From a checkpoint of a small transformer trained on Wikipedia.
Size: 12 layers, width 96, 2 heads of 64 (1 for keys and values), MLP 576 GELU, vocabulary 8192, 2.66M parameters.
Architecture: no biases in attention or MLP, tied embeddings.
Training: a variant of SOAP for these matrices, 3220 steps.
Each number is 128 + 32 x the weight over the matrix's rms, rounded and kept within 0 to 255. Layers, rows and columns count from 0. Numbers have three digits each.

# layer 6 MLP up, 576x96, rms 0.21, rows 481-553, columns 0-95
143167094109149192101165055143142143189146074154202131103139086143203072136055136142150081137128160160157117124126113149148142071148120052137079073076065145104141182211164089164148134160133164154114139078088137098181077152167054152114131146117156168090088084153132124117133126152063147118
148093163160148140174089117099110073078046149120096112155153183165194088090130158139105151142137158112137139181138150111192111133160142127194160076142103121079154097184140147215117165156082130154126065041091120126121143097095116116105107049146182076119060140113080155102139138092105130131
093106115103135165101138135142107142104116093148189092155135093075155153112131121160119006129089186127163121092102134166091144114137124059139169121095197162125115078131173156095107149146159127108105156056127117074120160095145160182145144098087193123082127157142115148170134114159145150066
121105076119106104146118136176086055149093203079116102115112142169144100126113137100162150142051100142191115115090130141117182113043107073065132106141151135064140115092080132102119176159145118107165122069132145123105107158119189173100099232103117057159137188143119115132158211161092114156
157178120108140140067164114110141102099162099075098149170109027174145128167145081084166164140107108092109108113094079187103142069127069136088136152132135091161103077106209187087089144120123153192132120158043092124165116174162127163143134149124083136101132148211154206162097138164113083070
161164205177120079082123162097116136123187132124160108091147096109127107093174095101098148104149122107122155107099127105134117124096147135185116101142148039163107041116196179173172115092137128147103158143133130095102211121179131114114174094159154120079151118078108096101204140150141100163
171105167172129102153154128135134099134135132127131114121119053175113114086129163137137088098165108101151167113106154088133173124160118082090136128143088110103111104139137139126142119170053096136129134133145088119133106114102089161130093135109120100093125185156080163156102116171189143120
108130128100160160129151101100106145121110160112139118094145156102153159120094116096143133106130137092145136123138173140140116096124081078133124132163166137140104130152140116107137127109141146139158116128095117098159141128121114161110122124097122097184143063102153130127122112085164157111
069125190091138154133081151129128140145076171163206157026064133175108144166058128082165075137149040123219177062140085093191179029153127187127103112137220107132142182063235188101083135167137215086035166141171165032202135078138102100130157100216195089249196170223094186094087111111150111088
120138140045070154169080089165137132178084097075068098186158162078113093100064103186143143100084127093113105112107110174148173114145111190123121109143162121146117215102128125068102154176146112101104168127238147079181173070074130090123161145174186144118139210119108132144105111092149080173
156155152082120168075141098087126124095150083143083128139182115079092126135125119169141108109091111162146125094115123138168139183121133128130106086157102159120142068155161096135124134173113120083099090128151076128135122112147117107129109106158105140192149149134144128124130145138131136132
101139152100065191112128178164127132109097089136099106123176090138104119135194215091154090157141186133110124112120105132135122140111119151145157146118148135156111109124148045093130139152132154154190035121103148151150165135072098119113110081081156109124138171089137140159198174163115174114
121214129095158084101098097104040062112194123171118105132104162151185101174196055160156112180141109080145076109140163132174068162189120104119123146148106131140068176142149211148168156060115172154090078155137207139151054111191098119078116135110138113146077109181146130115065139106176093165
121158174090102154116147171121142135170159094139145126193108108188116111136136159125098121197127099109127180115154113174152112116111161135117155115189116139115119107130139150127142109122081116138137104166095103111104148090163164058127118130123102139079121071104143151110143169119154139125
147190136152157124042081153148117181155137170149084126115106078082160104117164152182148115113135090116117124132123132093131128130104094106061174108158113110145138174122167091175174175149164075123073179144138143071137092110164099119132160083120189213193141138117087131109107183112123116095
149047148140105098113175177128125118063149066107108116172128114120119168106132123113116149089130181094118140154117197125101104124085174108121154105071110122064131091155133102146195146143141101156138154147128107151099137153139143109116151097116124166185154074147149148104082092097110146111
140108174125087128112076123175109088122125189128093131115096169133164145059164065171194148108142113166136142121176149080135138110148128117113134193130143098116167199147095131200108152132150108143143113115129135116120068143088142147115112109051111112120072105128128079130153172164120157113
130117111112127130114101135123092134136108171143123130169077121168106124128172131075151135169151111092139098091151179141122109127152142135092082153176087112107103158123110132163106107103110129102121088179062155154088128188098113037094113073139187099149128121122124107140159140079133135144
156152157140085146096090069168186115086160076117119127154122120042118090125135130169164122135074129122111125123155125165100210144056174109197140078098191176127092143134183101103162115075128103124158128057063103154078139141115114152108178148105148151154104129139095171155148166114205187088
122086161118136102209121100126107131154130097105188082110158109069063101128096113099106183128135095135180163067106170155140152107132092134110156167164126155142090192044073160196215118116089151156130085108069115125128131087041124146148103130163146115100075148142124140138084127116103105135
185084088198148150060118137061080118167111177159087182144151125075182130139105170127153165070088074154184085101127176145128103107128104053138129102150106174115178071149138091121144120124149133100111131149078192142101147108102115088104158092131159122128076179094057133154165153171125095085
097111116119110113255189121139101132140174158169098151154092133154125137067111121130155139130168084119171112143145099132184088117090075117081130124110048123161178119111160163106156146148164137126087158106143129117136085099096139117100095120126140188080135167125140089153064113145068098120
126169113154103182119162152072142138140102117156178142125092131153119113133102126149056154134139126124129079151135166123181156148078092153111083147073185121113122127144144067117164103181129081133116103114087138169145121138178106155104174131116151098202132124126143072118112145100131108105
127066159116108155120114110172149141134132136138124093182060079152087126124143148129098070137130122190116086122154111130105116135183119100099029139119096123161096140137149117138158122101155086088128121142119149107124117158174148151098083193128157116058118118117136085167146062128151135140
081134106125130121131134136115161029156125133125139097117149138195157116104119083169110145112149128089140139134087114109156109139120122106047143113072121161085136162159118154134164132159145120153089111148185090080164153134150103099149096123118131176133108214155121117148145125058078131120
098106161101123177130099135158121108095183126134100163174156125117101123122077094161111091147132187183165117150139138092098111127091141123167154134157144165131142180100155067142157146079190164119136131067120136160157097145149101132077134107118178099027114130108125094144051163167160146151
123098105105130072125088210124129126078160163110169061168139106158081119118155091096177144077093146131128146105134108105127142115074145180140110124101155136111105134128117097103136132107149145199111130089177091210138113131095078148190097147188125152097117112134131154149103151114128141154
054122096141136080126139148152136157131152124112095125131138108130108158085153111153155109045143150126078130118154168111123162188129131087141155150121116182109123094218113095122176183099113150105123162050142121149139136211082171157111100128171094154128122092120178113187117109150104105108
118139093142094114128141168136074084131093174131125121095113147179089129107159166129094130153158102141120155172142138153160052097131114145091107151045127119146144080107154094179232112106111158147079145181104022117120104123155128094145137146148160102085165145117118173118159108138115162133
120190163168073109162105186102166137165107111051089156152107139132217205165136150117084137135110166101091170077107096126120084139091144112190130121041139128143121079130112098130115200088112114105105126071123157120165161169174151110167138073126155090135119174138069101109154142123157113095
103119140109059115094124128167113127126153067166159147140124130118129136085133112110101088119142125143128141146123077172082123084119112097140164155157122127172146136124127166089131186119138133068174132168122176105190131093161098162146147115174121169127116146122089185129110177097145094121
154114109106153103162157072145134155152144081093149174104129143120090121139157078151132152126107120093093149097162139146155144203096155136152106145174107156145077124138167141117078156127098148157102089086122102157151121107181157119096077112149080155122104177159112101089116128125146092153
165086126067094112104120105197111093129131149138226109121142114142144131101120140110129112172129120169150113161109203151159129126070153136214205085121150163102142124129073093018189124108164167160082166097113147189131086144079131153087095121081078120140139094161124122070147173099141148141
114101114163114064111116176131143150085140133092138104125169119122177118112159103170125130138101158157144074117175115125152144162092131110149111171169163172057145091164144123107166112129109103126074117137117175182164118144187073120148084130077127095151117069146126133120108143107113137161
091232086125109140119096116170100151147080111115123139173092145120117140098111157108117103155102107138126132126170140127154091097123128126117158150096123128148143170081161140124152131140149131148143152076174152155174113109117151125115123177132162176168099187094151138151106174090132215102
112067169151089130165152121142151130127135105111180145132078062208116089110154138161127155159079112106157108151107092166150093114113147122182160127188141162154118129152206121131196147093124108111154145097069168077111068120087125162142082132133142190161121173087154098196105116191149136169
142141125098097155117155194091164090156094141158173100165144149119139146100095124093125177135108140122187190154085096083121160104084088127070106132098180124154138093125102119123157132138165124113123131107167132157161166141117123125173135144126038126137105158047071096137148098114120056133
163144129108077154138152098154116108125175099107162094183109131130139162100107113147140141162151107143099119135139107156112156086118115161153144160133159108212189107111168133099108127135119137131072150129132122223152106089077125156139057136151113121102102152082078163160106159085177194122
147098196126087142112093155210132113169103119138139106098135097070130192082138162136127130183098119205138090123114153187142151153078044143138127142171136135106101130127091159128120081122084143111159174169175099121142064105092108160131088146092182100125097165142159096133122123109188146154
133069119136127175096116150163156077175054114096065151078130154069122110125160197136085189130115121134088127125155200099168103104159116092120128127126152125177127067087110146170131074170072109086098146141068163108146119172112175184093090170120147086172085176142085163164127122138209118136
163101128126147148156177105163159147144164057165131083118159162179063081076125063141134126101120137081097125138122144135144169142152112101111167125105089130115141152122119135095127108159101220168120084080112131118170094183139103095109089134189096135093099083123155103134113063119163110070
154108125053076040090184197128109217116105070121099138150073116144114197085117139101164130197125115135124152101167130131110140151120141157141151132092155204067086151122159101159168045107131177093148074058134092141112135152142154193143089140178152121146089160086117144119135113165151170155
148120125079113149124118106132072140126124146136066147149099145116104124119135079116068097110105129105109139102136119164150063159108069126143141147095100115138117114059151162078136162153082164150098156115138090132175169132113111129098110175151109174097128137141151126126138164155165130127
144085115152147160144099112121151122156128166096142074115135158124123124105097088156169115112153079112140116160162129141142109155104140146138123133123090070093104191093166100105108124082134069190115131161138128114133112144094122109108081159142142154127100086158151109173138156157099115104
100121158193119110140066123122115154113132101111192117132134060109129146152142135106162105053096145125141116089127122121084176185114120110155155068106118147099163147171102180087214141107155157089100090122142103119098105121134139199115154115185094118145102161176097152080129099117145104089
104074087165119131140144132128096182132065097118044061130137139085209106127086115152175130153144072132062135103126151168129189126144092121123078021108162106061091033132097169193194149150130129202147133147089058108078139110135168148184096155124226168115131121071093140136145156163136126118
134177028116140123110150146084082153128165105142113118103126116142165104177131117105161122091159151113115138149184149138158121154166120144054036197134128107106077148155161096116147142081160108126097039173097087183109129129162087097142072128092077148130048081134172136105207107019121154153
161096099137047104101165090113081191178088118142110110106174149175119115120099098124081078146115143115121133170104139107109097203139079115110104129144137049113109154048192160116098178095138124148100164087140169144164119125141167183122111102145180154116170105125176109130132080142126165109
147123124092091165176134129149174129139129172065122167100161125153089147145154121082105159180119140125051154111178133150149120165176156059107090133131102208167156101140083153110167065142146142120152115110167102151163130124158121208080146114082131133122104104141121114153153160089173156113
143146183080101090075148199071123170095157165099141095092118141058144079137078033134121149137139065158135110095129216112136086169116105088125153161138100169032105204175150150145164173124105119097120127183132200169159106129143186093089065149103103130194189116085082088125061096088037116146
191234094065111106094128183185156191098161095092047115133145105141125111090122110186106118137139138132091146179145144114141138107115075105133166161069191134072168135062175186092109141145118184095082140233170131115118108156118099112121135146105156096089127127188079201137105196143121108086
121155129126142153107118170141159080115110141139132058093165210121132119108172135153107085097104057074182179135186126159109197178155146125122096135104120108159097111124090115136127098080150104111077127131051097112145085106140120125086143193072135126156164160110165113130135143164094182182
142136109133108104139148140113131218121142130146162104136095194143115128088093139142096167212146154136115121185153154141146140079113098152098141130202145139095112125158089137137119115085110149080095130147152086137161096119127121108109146105180100145140150138100124155119146108062142118115
122093174139108154142169096149121131172120106126095145102102129170146104129111077096180114067104092143142195135111159137117117186163057135145178076134141141108102121137104132054168162082122133140154157131147089114149106135164117159131127138143125126123163159152126148132133139121148171108
131123150079150128111122158101139095153100146139177101130084138090090126132110120201113140151099157116148175097070164185138087105152113140155100067131158123129111128098139128144120172109152104138108169159130152100153044084068157109125075114152148114212172091134157167078146145114106143131
185058144074098164056128125145107163105115151165116099187140115100147110136137176084034126168098090120140111139100176175140078147133153102117125153126115118151155139134164133140186184046081211132160166130130170148071135143121128144126086140149155177131142123205077114156147105167163169123
139151079056113141140073125106151174114120121164121115123123108178117175120175064140150097148147123114129109099142115124145118087092137147142172090173088148178138156119159149241106114153107107104111145094091078143114155128119156144109125057135175075108114146144148141131045176078095123114
128148076136150121093116114144130092092107171123098186131131133138189048121124137192092098113108085148142123129151158097092071116185062096113178130142153158117143102106143153082203151145109146086116092144053115188143025162188134090049141166076105023162123128134143172132105060056099175088
130052088080163130113157128102134172153125132104133054124144091175197124112146126083153089153107147078164125070133095151059120117127077079126107202100152092155087175112156187134149120111102071133119161193139191087143139211125093086179093140148155144163143106134110088191200145151146145108
106078178141117163156177121183139155130169095147166128175159143096164103170110172118110081163127161137109129115134104164183086126128118125183092137153165119159108132111131091088093142174119168093077142112135149128160144076160148107151121114091129164119126140112072143119139100082105114170
115182151160128093144111138180144139099139161135146156068145169132142071137135138110129180097161103158138127097126168128117112149092034137167150171120107133095079140182123112148129132178121147082090170145117141127135152112123169175114102132066186160138126143120155137130111112068137090068
103165107140132140192135145131116110131177130160125104121129107160115178096148158055142150081106101154136143107145132149147051047067182138107163112087095142143107138122135167140193097153159156165173149140134106176132050140122088143096173103131113149156100100144133092111111060087166097088
190119099095093150129113106204160143163205113157115148126104096105081133144191128120136116103110099159159098178115121124082101158133126068103078186178114123128167134143132100079132170086076171114126149039100134146133073100123095163109068105131117128108130206122185148151112135121129054180
166063148081107128083113109132149090152157120111096180109150155145129101136119070153142140124134125139134133099078068133103112169115074103146112128117149110183105119117125054080138182160144096123088086110143110117134143104063123137094128110125130134123111130115139126070183095120169153083
148139124137137064145218122141139121148129087167068096105173113154196115160077120131151161109081123150102171123147157168123084130151139149111149127187143137126123109182122164139110174115189183088171137129161118176150119153093113135092110169111088187143145166147143078091134149140114149161
135164113107147117145157126130065176074127092071124153165108075148140150105136136138169074102136126136111177123118127208148118142097182143118142134118100134151131124116156096130154127098124140156173081158122129067085148141123143088093178062143136127153091120100163185157070131159112188110
100096161154099134148156149099139085196124108107112139076085108137152120117125113098133195130107147194136172088094164128144109083137170139109079170098090166122129127178146188190124166176116133109115094162087154121127139157128107112099113148129153113166095179188120152084167144056095113112
146154152071114143112099117168060146164136119133136134110125127109139053153180166131128133175167126106085083164091141158140093093115116110157164085112123072131145114132135129173132139164097086135093113103097109157125118077094125142027152143172179112098143170145111082131113135137200096119
142132189121048127069139155132140052171124112079144130128133109121157049133125108139090130085147129077114099169108082124100160049113090176174113042091112131078177160188200131161127107130034130157160158103151072198115140157170138106085116093144168163132079125116112106116175052124083080101
161146168105108122126112079090151115093156191154097141160168135162144100088129119166138060146115105140146140131130143201187132085034121153133139024136109160085112165135138137102162091183130147161090136105163115169081138122136065104152155163135095159124150083147107142149138122162158174121
084143116174167136070068086141130110124136119164127114083118093114148116156082075156110103107124107117056129110187121155115175062103086122126092141110159100078074125088107145158108142123132092131146062143108080098139140118130171106149080179152114088111164111160175165194151170139073169109
110039136105122140097072075154087152100128148122170154142155131092144058146136163134167052114173117160117097139103163106060131141071113062109206155110135170137139170161094109125174162114144148151112121145163121139108150122110104162106111126141140128189160129162083124175169185101134135120
099183194113125120104114217085157163133166210122105104120121177083133152103111114124083184112133125177135101075172118120133105113139098168134054147124139162092116109100124126209165130131101165152087091119138167168139110112113161136141163103052178129192088137104128086148062096063151101171
# layer 6 MLP down (transposed), 576x96, rms 0.2, rows 481-552, columns 0-95
157142180167087246118053171155122038118109167134145155118144163124195133142108135071170145153079117133135116129088080160186163136090121177181178106090110074176126146071226121109069125144112159113144126112135152054124137118122091102138167154205151116149102103083101069152187118100143129153
147103150076145127098170116107150061146154124182151148162174095138122121069195102118121100103117140153081157154170077118079228083112119134139122111150161144126131171157153136098160096112126107179173183193188138204091123143115080136146067165130115168133123184130155128149067154079112132082
075153131136140090200117144146173051148110119135115098116095237119123094115194133117165164126147174125121151165103074129163080134109139200124104145110114153134121215115103114085178129141123100182064147175143118116107084122063074104098111157130091107169141128107138107092133094136159098124
188122092159130195133101060180111193133106118163138089131090117128103084117107151172100093192114095131193158125155170113071126103142159106233157146124061091108187071183065184167105201150133076099178145103154092104088204116117135143092105074121085090167154094142125118084056166158160153114
119136114152138079190139170046080165113119124112092162202071111174116092146144067081130154045119153090115149153167128114102130193188140134145134116165229136100125195109046143088044170101110142075106137163166123144173077070167039092053160079080158120158095133082212123149069123137072063133
196129152133135120125139136156146124110174120120114172097121146182160171063118091104105133153075051143067134162180101131118073102104146170124172163175162089094217131097159098119065119142110120139240131110178174077179149146036170145122141099135103082200112138113111099135113111192114100132
120142163148115202114117140103107158116080114147134084128098120141128141146153120160164137106070142095090144126085134067138140208099160136118126108146177123107184091158105190103114093146119136124113157142124158146168150147151160133142142118189125172128147163141183170125141092121122134108
157095142103155179142181120097125118149134138108185110128089155096113188141128125147118138127120116167131111106081114125112171082104164157095076118138115149112144124127166136059185125149109149149110121122152135141109151137153112037129111147138163174094158131112106123102119099133119131119
167131049151100075099168118126156102103193107093050113186154111068142097125215092079088134071078178120097129195169166147082138180057152074087189133154056202097116044214078110192152075063126104121209058105100133255089066138131164099128093110123147112078073091088176149199176174109111108190
125114124162167087155124126110126169073147123170128143142101107182161130144166067102149107080165133141153123096152115117160081107175122098182123103121194153103125147081096128132116190137121149096088099123121103118117112088137086133094130082115116112218141122106154147161151113140112163088
136147120136140135152063137124117108126114139153162158122122143117133140134164121099138159142166107168114118156105137057099115123174137102127102162156147094127119128139132113149165122108127104141161160140092131141135121154102064154129141147109080072113138151069080106080110135120139104154
120174157110132118167168187120160149104098085131089138167112139097146185165073120154165097132081086133130104130083089142074159175172186113120117156063160091102149103131092068066141221158148079122153075136138150182148146101089121102115101183073101138130137129136124161107160112151200103109
093135088150127152106097146142122093093127111150154107172103103166197113139131080085127117138095117133202139112168083079129096084101103124186094135203141119101122119147113190145099116106113091116121081121157122137126151097133093129062112080126148110179131122170179102116091106133148103165
128136134110143101118151182156130139153121122062082168173094098144175159124112114154085118127146148170135150127122153159118137145154137084161119152126097095158103114138138086114122171163105139102197079148072138133077143137142126121131139132068150134106103117174157112146082106137151130094
083176175101167150153104148058106152197162109140124065110121134148086072157184085176085130155112170101086154141176190139072151160141135135123098093130177078185078175137168097089064046145095175068105149193155031183103128107116075146031124089132127099173098182140102113142134121106140127133
169111116115152161156127135121143096182128170154163100121108149137095142169099152168119071143122126127210144116122174170125160081155089138105150097103119154148116153079158154138109112138088123105166118132151106175146141117120073164109184121156115123095079146096104130162124160097128133144
131139093151182187131149102129132146149148177145104161080114137098097163071136133134151132134159114109083113129063046132109130107106093102071128097111165119146099177156122115129129111070130124186134113169139175096046123124099134120170178105123116170114122127196109168158149073119116143179
103142116135146065091174096118132105128094162152157109110087121111154111102133111169156232071054111159126103133204147110149134139085121133090112154126117113154150128143087126115161125107129174138110065145161158142140142103099197141163154112090180080143114156120140103124069135103097141123
154024100123158121111123129157130233142133153126133156197140142108169083117138118111129178148144129155174096117153103100127137172062168108139176106190141078083103105094053163135147107089155118114100133136129140119133122142172034066118104172192117115164083097054099166152151173144152086111
097095120168177093118126163166165173149157127152138047085119103069136110132110052149108107159142090157130208154095099092090165159047080085084074160080124150127136115134092161084146111181149122157132234101145128118123163097084103122181094137200067119197246096103153118077080177140061106102
144158183076045123167134132123165146163133083088127072148123116085083113074139164166145133101193180133088185125101207120101157189102151107108098078076101135084114109102077198145056163169107176129054087152179139139150142157179137142102129096125150129067171152192136154099128167108118152116
130115144139145086120131154152144100128146124116110142142096057070138150116131093156130154098100231140136127067166132156155108124227166082212145149152085139136136099141110099153129124160135146114119109101090133115148131136156128114102155078118140107153077093069150121130117107141131154055
100091155130100112089105127093153146156099126154113107147084126112093142067116152099131217157111139100127108101121190086144163188138159069109147119162095152099153113103124153146046090140117112118117090092122116140160119128113152149077088128153125141120106184112187091116127119135115137157
147157081170086068152181141122119155104086112153192152104162093112109093147103149118142165150131150110060162136110115115137127112085139088118153101093071206063146066149130096141129151127118117092112069147097135179160115062114100126113154050120158125167107164133145146137137123121127112133
085116164134129165138130121141067193141078112151126152150127066125132083158060142182143115142101182114096113117097146117151134138147194090181142142131145098126147157139140069100101143109125197141088162132110118232115135098186114113092116129128136141113124153153177138135162100143134178108
169144058136134149176112091086160169136152170106115146112128058112151153149148168142093184124121062061082144094132126103146116140120124145137125139169153127099106153142090133193144106097155120142090092149127093113143118085145149149127107105159138112095115209139112170134068117158138102116
130081207101120161127102145110153138119144114124111103151120147089117105159133114152095107121141155103099086117115120148137235194099166112114107139141055162102106090065156140116092070109092168126106111110094118076079131114123133147106123119143187133153155155179147100171110108140130169134
139163144087084153078120136134088172116114132161242097114130110186066136156124142110079080142093145140150089112156100151135146112147120121174131130048046100178122115088123102143086116138116166183095120174103089128114102080165051106129138177091136164089130113162061115170099120096105151133
144120111153139102136162099129107122147144107088137142173111157100173102187130123124113071136135113133052102128143123070104063175152138118198164134148105109142130163136092129086137061103118118123162099118135110145166078170125075083123059147124123134083154055172125102128182164098156121181
183115106113120161178162145094135130119122193145089098212114106007148047085130147157143128140169178136183145176177144193123148116110114132057126145166138085114115163104138097112111145228171131153092130094187094102126112154168067132144116096136050185142163095112218170167140180144107080036
120170105115141114149126116128129130076127082132123132153109133131093104131148139163064158172102125103136135083123139123158117107128087056117084153205160126108129095093158096082153146193126104092129123125106130071096133105153148124153168102133158112119091124120188120071098131147146124116
150080113126122141107086126124139154103138094134141123152123087117106143173092162118156097172126102092105154149138091196159117129155134131119129138085142136162178126110093082161124132105081175165106054111149137153123165127158101149119113113074094122126115146131080136092116115167113162084
098179118125160095060145036125128096093101138132117147132143088110128112182130049167112151136126169168212125106145188146068144106160040099218100100158110161123083135154117164125209087143122144168109132188109100140110093083178146128174139111069142160178138177187152054113107084078056135168
094145159087149219126153109125055118154204161102108151176109101089160142114125112125172115133084110101085144081088168108122137178142159159119168108175159108159110193096108073139080119124143117131159221167137131169105147152140126108147105136163191153151155168100087141167167187174212048136
144122169116151124170099157104150129122130142164099131138122161094136168123184142151128131176158128117082118146105177117138149132162164152111110112112159157160156132140161142142097106158101154110152132147117132108129106106172116134132139172115089140111146061138152153129098124103134104074
173070139161114112108069048173113119093133137080169180138104168053149125096144095097163115146125087162112115078105126086108099124135135108217095158169104105136147088141110133162144136129219120061153127083110148183121104124137158186123160100105107127100148153124068134086148116159139108063
135138132116095158113090083124101152173129169170160127136116072223122168127087143119133128165111154134111106158069110117157082128126125148159154121157093134117134158159152144103138130107141134083181086131105178063045089090101164157121169171126133167105162107116154131080148083136132156101
182079143096195078128114103166127193122175124140134121066049086134103119096091119157082160079139148107191124167137091107159089162038105092113183143146109142101117155189112148122147096130120140147181135131114073131131091126135139128106113112109146118111128112128104111102125125138123128127
114100156097120130173101110110102102102141115098118169131213032074102142170137073182158161133116115157034130132156182102223135149112176113088141130095183109148148111162109106171114132058154163116166132124142137138120099169133178179136126112125134106117173121132079089115151186139141103126
190131050178132136117142162104133150088121109144082183149146156119136129138120182105131135126130137195072137138127109134180124175103148169129181085104100124077168103162128134122150092119122110153113147125097166101174109139116120113184086165162130105087199106102113131063123078145148115121
112072098075138116130113120138100109091166091095128175125103128165146099116164108095140134116104142139118145170093085125115056131119089120177147080099118129117157175184108159061093195104125126154162118126186145176175109122087152143094131141042086112125174127131119116072088124151189077146
117127189181172140187182121127149120217121131127203137062117154109174101132125136147162129127143189045122044165147031139094143141195117080132119217046040143066144112126172104086100153134161101125190137092097116173173106125143054154147112131087164129055100127119174144104110132166176133087
084151126139121063119103176106117132100143140116126119077130134165142133090151108113133149076127138122115158127144142076061105119140153065103044105116078108117111084140101101205140089067144133153144060177109155080131140118115119147122165123110137058161088130103053116128139134084102135136
105114173106182115102173093178136123150128161199174079134099112146090136154046137101130124095089128147124106052156111134130115100124141123130144118111124118131189134172092118128073089167116131155177172139127118150135138173151149118141182105105122124112157140119084172079159143138123125145
177121110096138133126160097087144121119119195145082102201153157157162123096143113142090103198133125135113164144111151104129130169089159097100081145197134153127115102159091107164070077103139088105130157150074149119130111135122122069128141148110106157089130106096190113135146144127092141142
142164103157171095167144123095121146092200127129092126207124130105143199115165115159120155139041125206111179149009115130106128102100158161100163141204087135148106139150093172117183078126135123173136139081111162157094105150081101144142143134178167148084190150138173116136121156121123110148
144135109157098114132122126128128107083149159142097137191132134133113125128150091149148134112124133152163093165147135111185184161083120133149121119155162154156122134125067161110073182093115103153058137071115102115215171153121135176121069131160105163159199084137165171098112131132107140117
114166146121097124081102082145116130175109160103121167114132111140165100155137151104057143170165127143164147134131077085114164149193144156121152172115100139135156117144093119158142086122119152148135063132106140125083075098127102111170137124126144076099128148144142188192103161086156131186
143149108121107145148076160052035165126153117125113147088100081142143079129180113116072156127126125145103119091083169121145126170102144168140138088127141128138192101115188173148085098116113086132136157224086161168068130139102110078135088184123125116113124187105142179173126080200135155112
025132153145130143045120165082113166113146174162161126142100116088123110146062132098145193100070133126164026135068106216158039114106136222147094111025127174180055135133118096136132131159117131122119154158040188154112177205172175095168076142124135115182173088127091127141165085064103091115
098100132155132056087146149190102100048071062128125124131080055106171124052151061123122132079137071150196144153190094110134194069160095092141168048095147114138162113169153068065085053082140150165129187116150073197123130124099132085176121142099142209149133203161091079145218171124214128126
126097126122152111087161169112138155145172182119112140120105186084120104137138124147156083135079058130089090175173104077126122067120094149144180137167155124147136117135119096085189072177082165172129146158154124152120173141103073009162168104110134124125121121099120122046212149080076122197
150134072110124109163130151118182125124161169151189111139094128116112128127125130140099112131134135156116138160132051096136180090149124139123168134142128068118166118170144127142163158165115112086105153142083087142103089113096108116111158111058139113121149146079133137168167142119143177149
166103119101115188135123165145139077096147078060038154156129110124101137134138176177096114053086162126064127094148145086135120182118153107145078161130124167105135157139113130076090101163097131177140114087113154083096128096194130125120135121074128138149059141121120069127110162102165192152
127146130126097116084136060141175127139085117104137148089141087141137096131128133120082126119139145105111135138161087123147158107174160163114138102110084065133100101126084121148128084131117075162136087162115095139129067124154080120140132109137167134098122115130116172163122137101096109117
092100228118121152207081117103146155129106083056165178112156150134145131144158136034154140179138114106154110103113128120095161134118100153166145147122182160131126076113062067139177111162115095175120164076144161102132133137107085149159130217120123042179118116068131124127122146140155093110
149152132140072136123132100182177138168061106077155123185163158107151146111123146146140106090102124108059050098093097119127144096126183096160138128082096211107144101146143069173132126134164092116073125088137140139131161133176054154115115162108091135156141084123170143131089135116125103123
140065095160109115168105136129103137083103134157121169199096057132144163143061128115156123131111103122087120140195094128114154129152172132171117116159112099143159124133168151155173127118141112164114109059130140103142148101095181158084088076121145101160122092125108091143127099142144146145
134179127133129096128147092108146143138203169166173144113167116145066142131129137173056127099092198108157114149118129121131152095086170181155139201170068106190104164088184107190134097116133135134132134170101094155053221073138083132185093182159120150096121102109076082198121148105149055172
129139152122113128115115105126168122136111141108128126063143149151170188185121101097121151126125129133114106139153149157159088116177160137124176146155107098072122101143099128150139061138119140122155119174148101098097109148145103095168119152095096112081184152176115186102133157127130149107
198107144147162112088121078064170147115126183167162177111158088139133146174121173113163148129091120123140076085127135108132120111137091156111114146101088122174101132111172153107113074126120128147126118139154101104055148095159093160157111123124184135070180105089110112149147086129091140124
114080189145178185118089150166159131126138121136189097152098184160144130138162129109067104099162124158159119173106115098123169158195161159176111140134193161186170104130100158088165141162118097157145093101167146109107174130143131099158144096162116094115171123091160103161196148188122106117
070149135180134132116119114150127117154125100104161105148129129131150138094119114202136153060094126161116115111101170168114091142177075142084103142142191164109139128115161118180115133167140185102170132107123134159117095094143144147175128176113169111099105182114126122101138082148101128103
163107097208143148121131093091091096134106137134171178142171139127148100182121075129151157141158106102129125154123089178143139102131192145087135107165086177132096138106141163126187111099127112143137120143117105133064153094188124103213131131149150137115157114121137154130146099095085124100
142137119160138114132149120137157175124083153130158138114155125139130152129167144097133149109122107121145150131157115107106107091128162172080151128101109096124153168145104130160145086162146155154132081146102112107113112172150107154121155115118156147109141102120110145158139177147098095148
173104156089077140118176091097092104221095136132136123141179167154141149201142084148123136080115102089133123136138113170182077079098080151110103120097108176097073143132142128075152205100099105109126126120141131073145114139116145086101116147128094106154108112132149102090127154164135136102
141147191111128136128099117177145171132128094096177143096143111079207144163147150112147058164139113106124121094101170099142128116031124095118127107148113107168141069102160115183188126164195118166112120182168141108006090160165109129123157084127133118125110202168124171126140076125144165082
137128088094151133177148160145114131116134157142158163090107093133133181100104110164077131088107117176036092150150129126146156129083205144099111142125112134102109130156098136147134091120134111130164095094097154136156155023151115135147114130122169127145101138090070098126122144098109105114
084151151161163193183188118162129119100167197174122096048116188198123129136114176019100087150131047073048087135040190159155097164159099116085116098152117116120096124164119130116157157140133102071075150172193126147132140111118120112156131139167089192098141154146100165037048154111125069133
079121126114177188124177083177079152151095066067171110057141144129141171148154117142090143128138174158170152179071116148112105148093079088116117169134086125108144150112158161108149148134146156141110127142107069155167130123142176190135164111115134071060038166129116114077128129121108152170
168051147129103103131140187145118098135170136143117161112092124134100126095125077083180162116145148101117105156151139110135107138107125131180083155213138170092163142134067161105132152102110187157150188142171186189144106085089132143104138121157163109168172099096098158099113111119130128105
103144107172140170134118145153104170100145116100196143124110184136100113102112114102120089099106169149128131176093142133145160149126156147120130162087125176190164117091089133178106066126160144128094116104094090100155120113183114068136160118137112114129203055150171118087134119105084091075